{"num_hidden_layers": 11, "num_key_value_heads": 2, "intermediate_size": 192, "optimizer": "soap_variant", "learning_rate": 0.00764, "train_tokens": 83120000}
Each number is 200 + 30 x the weight over its row's rms, rounded and kept within 0 to 999. Layers, rows and columns count from 0. The size before them is the row's rms in percent of the matrix's.

# up: layer 3 MLP up, 192x64, rms 0.257, rows 16-32, columns 0-63
# down: layer 3 MLP down (transposed), 192x64, rms 0.228, rows 16-31, columns 0-63
# gate: layer 3 MLP gate, 192x64, rms 0.261, rows 17-32, columns 0-63
up16,091,199,165,236,163,216,154,197,209,195,166,163,170,235,204,193,199,184,187,220,160,156,272,141,211,161,165,193,144,208,97,229,212,231,204,221,183,169,180,219,154,227,206,195,230,198,209,178,244,207,209,170,207,182,191,188,230,190,238,176,234,191,205,197,207
down16,096,233,187,232,130,214,174,204,185,169,227,198,149,195,188,175,176,209,169,219,135,182,193,205,202,172,231,251,172,189,194,161,151,182,199,168,187,189,238,173,230,195,237,200,211,156,185,191,225,218,175,212,243,264,182,215,200,206,231,237,187,159,114,203,204
gate17,108,162,259,199,227,209,249,206,187,205,159,212,247,202,180,206,213,182,201,228,201,223,216,166,166,133,185,176,117,170,205,204,226,176,160,196,243,171,244,233,209,164,237,224,208,213,143,153,171,203,230,197,237,157,258,207,174,184,209,210,192,208,191,197,202
up17,105,167,211,144,219,230,211,201,203,227,132,224,202,222,185,199,267,199,189,261,166,139,253,176,221,144,198,199,183,196,224,213,191,189,183,210,209,217,206,200,200,220,226,246,199,240,234,190,185,228,181,154,232,216,245,193,193,140,233,164,183,215,160,226,162
down17,111,217,207,165,216,164,165,214,187,225,172,234,207,157,157,207,281,188,163,228,177,226,230,209,199,199,234,232,158,209,243,178,233,175,233,162,166,186,173,200,220,210,236,157,178,177,171,181,229,168,200,145,197,256,249,218,176,195,204,142,188,167,232,190,188
gate18,093,123,204,156,204,220,265,219,204,180,210,215,192,166,190,168,209,185,228,186,155,243,200,168,222,258,173,213,211,216,218,263,204,203,166,174,284,215,261,211,220,198,164,209,173,183,187,203,190,207,169,200,194,165,230,163,213,157,222,223,239,206,218,220,212
up18,096,153,212,233,186,215,227,195,158,221,200,170,181,196,159,211,253,200,147,225,239,174,202,161,188,208,180,163,224,168,212,143,234,202,223,172,213,216,142,213,258,154,201,210,192,235,196,207,199,189,195,197,226,221,214,255,273,236,129,208,219,212,218,216,214
down18,095,201,167,154,250,192,134,168,233,226,147,141,266,226,216,248,172,197,247,221,146,198,151,200,216,204,217,223,233,191,203,205,226,164,209,195,175,182,225,196,189,243,198,230,208,226,197,187,221,197,236,213,178,198,156,210,173,215,159,148,214,171,193,163,213
gate19,092,224,209,220,238,184,215,243,193,185,201,214,188,265,219,183,215,185,195,208,172,190,159,193,214,152,232,210,160,229,143,111,261,219,212,199,201,230,208,214,233,222,199,203,219,209,152,247,198,192,207,137,193,182,176,153,216,140,182,183,201,232,232,234,209
up19,084,172,179,210,231,235,190,177,183,189,162,219,164,274,213,197,214,160,208,179,214,174,162,204,165,201,216,238,203,180,190,122,183,208,192,178,165,197,247,239,199,203,173,170,229,252,177,204,213,223,183,162,207,221,211,155,224,247,208,147,128,218,229,238,191
down19,091,227,196,198,209,192,188,140,165,200,215,186,172,187,191,210,168,231,216,187,187,154,205,183,209,166,227,215,169,194,246,191,205,170,219,157,236,200,160,194,212,169,169,180,251,146,153,192,254,246,211,221,249,271,166,229,196,228,210,201,142,236,237,218,227
gate20,104,217,228,182,237,211,209,178,230,226,220,217,252,216,195,118,236,210,172,188,214,192,185,247,187,220,174,156,187,212,137,171,225,253,253,147,191,195,164,196,239,165,212,196,219,198,138,217,187,207,196,195,203,186,192,170,229,196,236,207,222,206,240,131,185
up20,098,202,236,180,209,233,199,243,259,244,193,164,232,181,222,193,176,197,144,182,225,177,240,178,184,265,251,150,206,182,182,193,212,215,233,224,189,224,116,174,241,227,151,226,186,188,244,189,233,231,218,226,199,216,159,197,179,236,213,194,195,181,201,224,179
down20,103,211,179,184,227,161,223,139,248,213,238,224,209,226,250,147,226,182,200,193,219,155,156,234,183,230,221,164,214,206,240,153,233,207,222,184,212,187,195,229,245,192,241,181,217,214,159,256,210,246,181,198,222,215,195,207,177,229,207,256,147,242,225,183,186
gate21,096,205,187,184,243,206,203,167,203,233,211,213,247,204,202,233,224,210,232,209,248,219,186,208,228,189,215,151,258,216,236,162,167,146,186,165,217,203,183,206,239,185,223,237,204,279,214,215,261,127,193,174,178,165,170,217,164,173,171,243,207,186,189,228,206
up21,079,161,169,217,224,208,171,200,209,177,191,208,209,213,169,184,185,135,234,204,207,187,162,218,262,165,206,198,166,203,198,232,204,164,145,183,176,225,224,169,250,196,216,180,245,207,225,275,233,121,209,186,171,167,224,157,188,201,175,260,203,177,189,220,189
down21,097,202,220,199,174,228,195,217,143,155,215,198,212,190,188,171,183,202,200,204,158,213,197,204,187,205,207,249,172,204,184,211,145,227,225,207,176,159,203,229,180,192,219,248,188,158,175,232,130,290,197,292,208,177,184,185,213,209,154,183,193,166,167,173,188
gate22,097,177,201,155,268,200,226,247,179,205,184,192,133,205,197,184,234,148,199,130,232,237,168,198,195,195,174,156,204,184,247,188,172,198,206,235,225,192,202,197,253,143,164,209,244,210,152,190,188,166,205,194,200,162,206,215,212,188,194,150,197,202,207,224,259
up22,096,214,209,186,141,198,250,192,250,176,209,187,214,180,243,181,186,205,181,231,231,194,191,186,249,212,273,216,189,211,153,189,177,217,209,204,182,219,167,235,192,183,214,182,144,247,149,231,167,191,180,224,196,231,234,145,166,232,227,175,154,217,258,183,167
down22,097,171,187,147,231,143,185,210,197,189,234,193,152,238,172,227,250,225,166,161,203,223,186,213,168,201,209,233,239,213,227,215,190,173,176,209,178,130,221,186,225,204,189,226,227,224,188,249,191,171,222,201,170,191,162,184,192,144,164,116,237,222,176,189,194
gate23,110,228,233,252,197,202,192,148,131,161,158,206,233,249,223,184,215,164,231,250,171,190,177,228,145,187,185,181,203,182,178,193,212,182,216,217,195,173,206,168,154,205,186,136,181,199,203,167,204,191,207,204,283,184,204,197,226,173,197,188,227,189,165,254,161
up23,108,220,198,252,205,172,216,176,296,206,203,217,231,197,238,197,238,183,177,169,140,219,177,154,210,200,218,165,220,181,218,183,240,222,226,176,186,214,172,202,203,189,247,216,165,177,265,210,200,224,214,172,178,162,162,209,225,131,230,210,164,184,203,234,231
down23,099,209,142,217,135,232,202,231,171,197,178,176,164,115,220,166,223,210,172,192,177,227,218,229,230,197,204,208,143,237,211,208,218,212,185,224,207,249,192,274,249,223,180,189,221,182,195,212,258,230,165,225,176,161,203,171,166,210,214,222,207,209,233,210,210
gate24,101,242,156,243,156,191,192,165,151,195,170,181,179,208,182,217,230,184,181,168,230,182,205,261,231,247,172,189,199,188,229,201,221,187,178,150,215,242,199,206,238,213,121,200,197,200,188,204,249,161,216,185,220,162,235,244,213,234,223,218,245,252,206,178,235
up24,122,226,210,247,151,191,173,184,166,178,191,197,168,205,228,202,267,178,177,168,195,185,208,181,190,186,217,143,211,188,194,188,175,171,167,174,223,224,185,201,246,207,162,197,238,212,170,176,249,159,211,212,259,163,194,301,229,181,221,207,199,248,175,185,217
down24,110,196,211,256,111,218,105,200,145,180,178,186,224,163,250,199,230,231,195,169,199,207,195,243,225,195,221,142,203,183,195,182,158,202,186,207,174,201,203,187,239,215,158,200,164,188,209,199,236,206,222,193,196,211,198,245,188,216,236,204,178,263,182,197,219
gate25,088,174,214,173,150,179,141,156,156,224,167,159,210,198,174,158,175,196,194,197,211,244,208,177,200,192,201,187,252,222,192,231,204,216,178,183,253,194,221,173,162,208,205,164,128,174,174,176,258,220,223,204,205,237,223,266,167,220,173,199,254,220,179,178,205
up25,097,214,204,239,169,227,213,202,171,207,151,204,272,232,186,218,205,148,188,188,176,148,187,260,221,194,218,213,190,212,193,208,238,179,253,229,177,188,184,244,196,148,177,198,237,186,198,186,159,161,243,210,212,166,169,207,211,171,168,259,248,213,233,161,165
down25,108,213,236,174,222,143,128,235,226,240,236,207,188,206,154,159,196,258,230,213,247,231,223,188,153,226,181,214,213,178,206,197,177,190,242,161,233,211,166,215,224,176,176,188,201,179,232,155,214,208,147,203,246,211,241,214,173,240,195,205,194,249,162,194,207
gate26,098,164,207,158,215,216,245,257,207,206,128,224,205,220,183,182,231,176,211,232,147,186,181,151,193,227,196,206,229,135,216,223,156,207,185,173,209,194,230,204,206,231,228,202,209,223,228,185,240,213,205,165,214,190,230,133,272,135,210,184,196,203,199,217,173
up26,109,235,189,247,203,173,219,202,218,177,184,242,172,148,194,188,233,222,232,173,174,138,225,248,251,229,222,173,169,231,173,213,184,172,192,183,238,235,205,208,136,201,184,186,197,181,228,220,199,232,224,200,203,175,191,159,215,167,157,177,253,236,165,160,258
down26,097,211,219,189,199,243,201,169,173,231,197,257,148,177,170,163,208,185,242,220,170,209,194,230,241,193,204,203,223,236,196,137,188,227,171,253,248,220,142,189,205,198,212,147,211,223,196,182,181,172,164,182,139,189,208,182,155,218,236,205,263,225,175,218,230
gate27,097,221,251,183,214,169,205,239,230,232,211,181,213,195,256,182,166,203,215,208,186,196,222,192,190,252,206,193,191,210,212,199,252,203,224,233,227,254,248,207,191,281,144,224,238,212,200,221,218,205,199,170,161,178,149,172,242,159,194,212,240,150,226,171,240
up27,106,225,230,192,210,217,209,231,214,259,198,179,163,247,192,227,175,206,200,220,150,256,220,193,156,222,185,192,188,188,240,192,203,246,213,210,199,212,250,222,246,265,180,220,251,172,222,233,238,150,212,221,177,207,166,190,213,211,174,276,204,162,197,165,228
down27,108,177,207,152,206,234,209,170,193,205,169,177,233,188,171,195,163,209,220,127,192,159,178,230,197,154,215,246,149,147,251,201,195,213,239,181,177,217,226,219,215,267,180,218,236,190,213,201,151,226,191,213,230,195,212,201,241,156,232,230,173,186,135,193,198
gate28,104,147,200,213,215,195,254,192,253,163,218,212,182,201,146,218,195,226,183,201,211,244,218,195,282,258,202,196,251,215,197,182,233,180,155,222,234,234,184,150,229,204,174,197,220,173,212,246,194,233,160,194,192,182,250,216,225,232,166,196,180,226,175,220,243
up28,100,204,166,188,188,242,190,140,196,194,200,191,241,168,253,187,243,234,160,164,148,156,225,164,160,226,166,144,223,174,232,256,186,209,175,174,191,229,191,238,183,245,194,180,185,163,202,200,203,196,153,202,151,206,224,176,189,155,212,233,225,189,185,208,241
down28,091,226,240,216,186,221,231,202,228,244,168,244,204,223,125,222,184,166,191,206,213,214,214,239,201,202,239,260,230,206,138,193,234,194,221,219,234,154,258,155,207,217,195,171,272,215,175,234,169,159,206,186,201,194,237,207,160,219,198,176,167,207,193,197,225
gate29,102,203,272,223,168,215,222,201,181,197,188,236,171,182,197,133,198,175,242,213,205,206,218,224,228,279,131,159,208,231,186,208,244,234,172,204,197,173,203,172,189,183,214,163,210,179,190,195,191,226,156,205,177,184,152,226,137,235,211,218,147,177,173,188,211
up29,093,260,250,208,235,217,250,153,195,176,158,231,189,202,208,189,187,140,150,226,193,208,199,211,257,213,194,225,146,205,188,200,157,188,183,238,202,160,243,165,184,189,147,201,195,216,115,198,207,190,183,209,181,225,169,198,235,215,206,164,242,216,205,215,176
down29,095,182,154,202,260,202,149,215,146,170,208,168,205,234,207,206,217,234,251,217,130,234,221,221,217,266,213,201,143,182,228,154,176,191,178,200,202,202,226,176,221,227,199,207,215,216,229,226,202,211,193,233,198,189,255,219,186,139,177,195,196,132,186,198,215
gate30,092,217,206,179,200,244,219,152,174,216,203,236,197,189,141,204,193,206,249,235,206,200,214,251,220,236,173,194,183,198,181,181,244,215,201,210,216,164,196,259,180,202,201,207,219,154,211,252,237,173,234,148,244,191,247,247,198,216,217,216,158,266,173,144,207
up30,103,166,226,177,203,164,159,234,194,226,189,222,197,187,211,132,189,173,197,223,204,173,155,217,205,172,216,142,170,259,229,215,198,176,210,219,217,215,225,166,185,216,247,198,196,232,249,174,176,217,172,253,211,188,132,149,167,209,221,170,193,158,197,260,218
down30,095,210,248,249,224,199,194,202,173,178,198,210,195,199,187,188,230,238,248,165,230,167,165,174,226,172,202,208,221,188,190,194,212,196,159,159,192,166,218,260,216,191,202,224,200,141,193,200,174,172,165,161,199,165,129,183,134,222,162,213,243,130,183,193,166
gate31,114,155,166,143,217,177,200,169,178,163,224,163,210,250,221,201,243,176,209,241,261,197,193,263,164,176,235,180,226,135,205,247,179,183,193,230,202,185,229,231,206,211,154,170,136,200,189,210,240,169,206,167,224,186,214,203,181,188,202,191,235,200,175,159,192
up31,110,219,215,206,187,219,200,214,193,184,187,257,267,171,217,202,168,223,204,172,162,141,168,174,213,170,178,202,181,249,155,189,240,184,211,196,204,194,157,225,177,221,200,203,227,185,242,172,192,185,184,196,202,194,169,196,279,236,144,205,207,285,250,218,199
down31,111,180,200,182,236,160,167,238,196,169,202,175,127,213,224,178,161,218,206,221,222,238,220,276,244,217,261,194,197,177,225,237,225,150,194,195,177,212,198,192,227,220,184,169,157,174,166,233,199,228,208,233,172,251,177,231,162,160,212,177,194,192,159,169,217
gate32,099,195,217,211,186,177,219,174,232,151,225,194,182,228,203,226,101,119,209,215,214,210,190,221,206,221,240,217,262,190,216,182,193,189,196,205,187,159,198,214,175,236,188,164,147,201,160,202,199,131,136,210,211,212,202,240,245,196,229,217,205,201,192,226,205
up32,108,262,196,188,243,243,219,202,207,245,210,140,207,267,174,167,188,206,196,227,202,181,227,203,149,202,202,167,121,221,214,203,245,245,225,215,211,166,208,208,221,191,251,226,172,181,179,209,221,177,157,236,205,221,193,202,235,151,218,244,167,194,184,220,174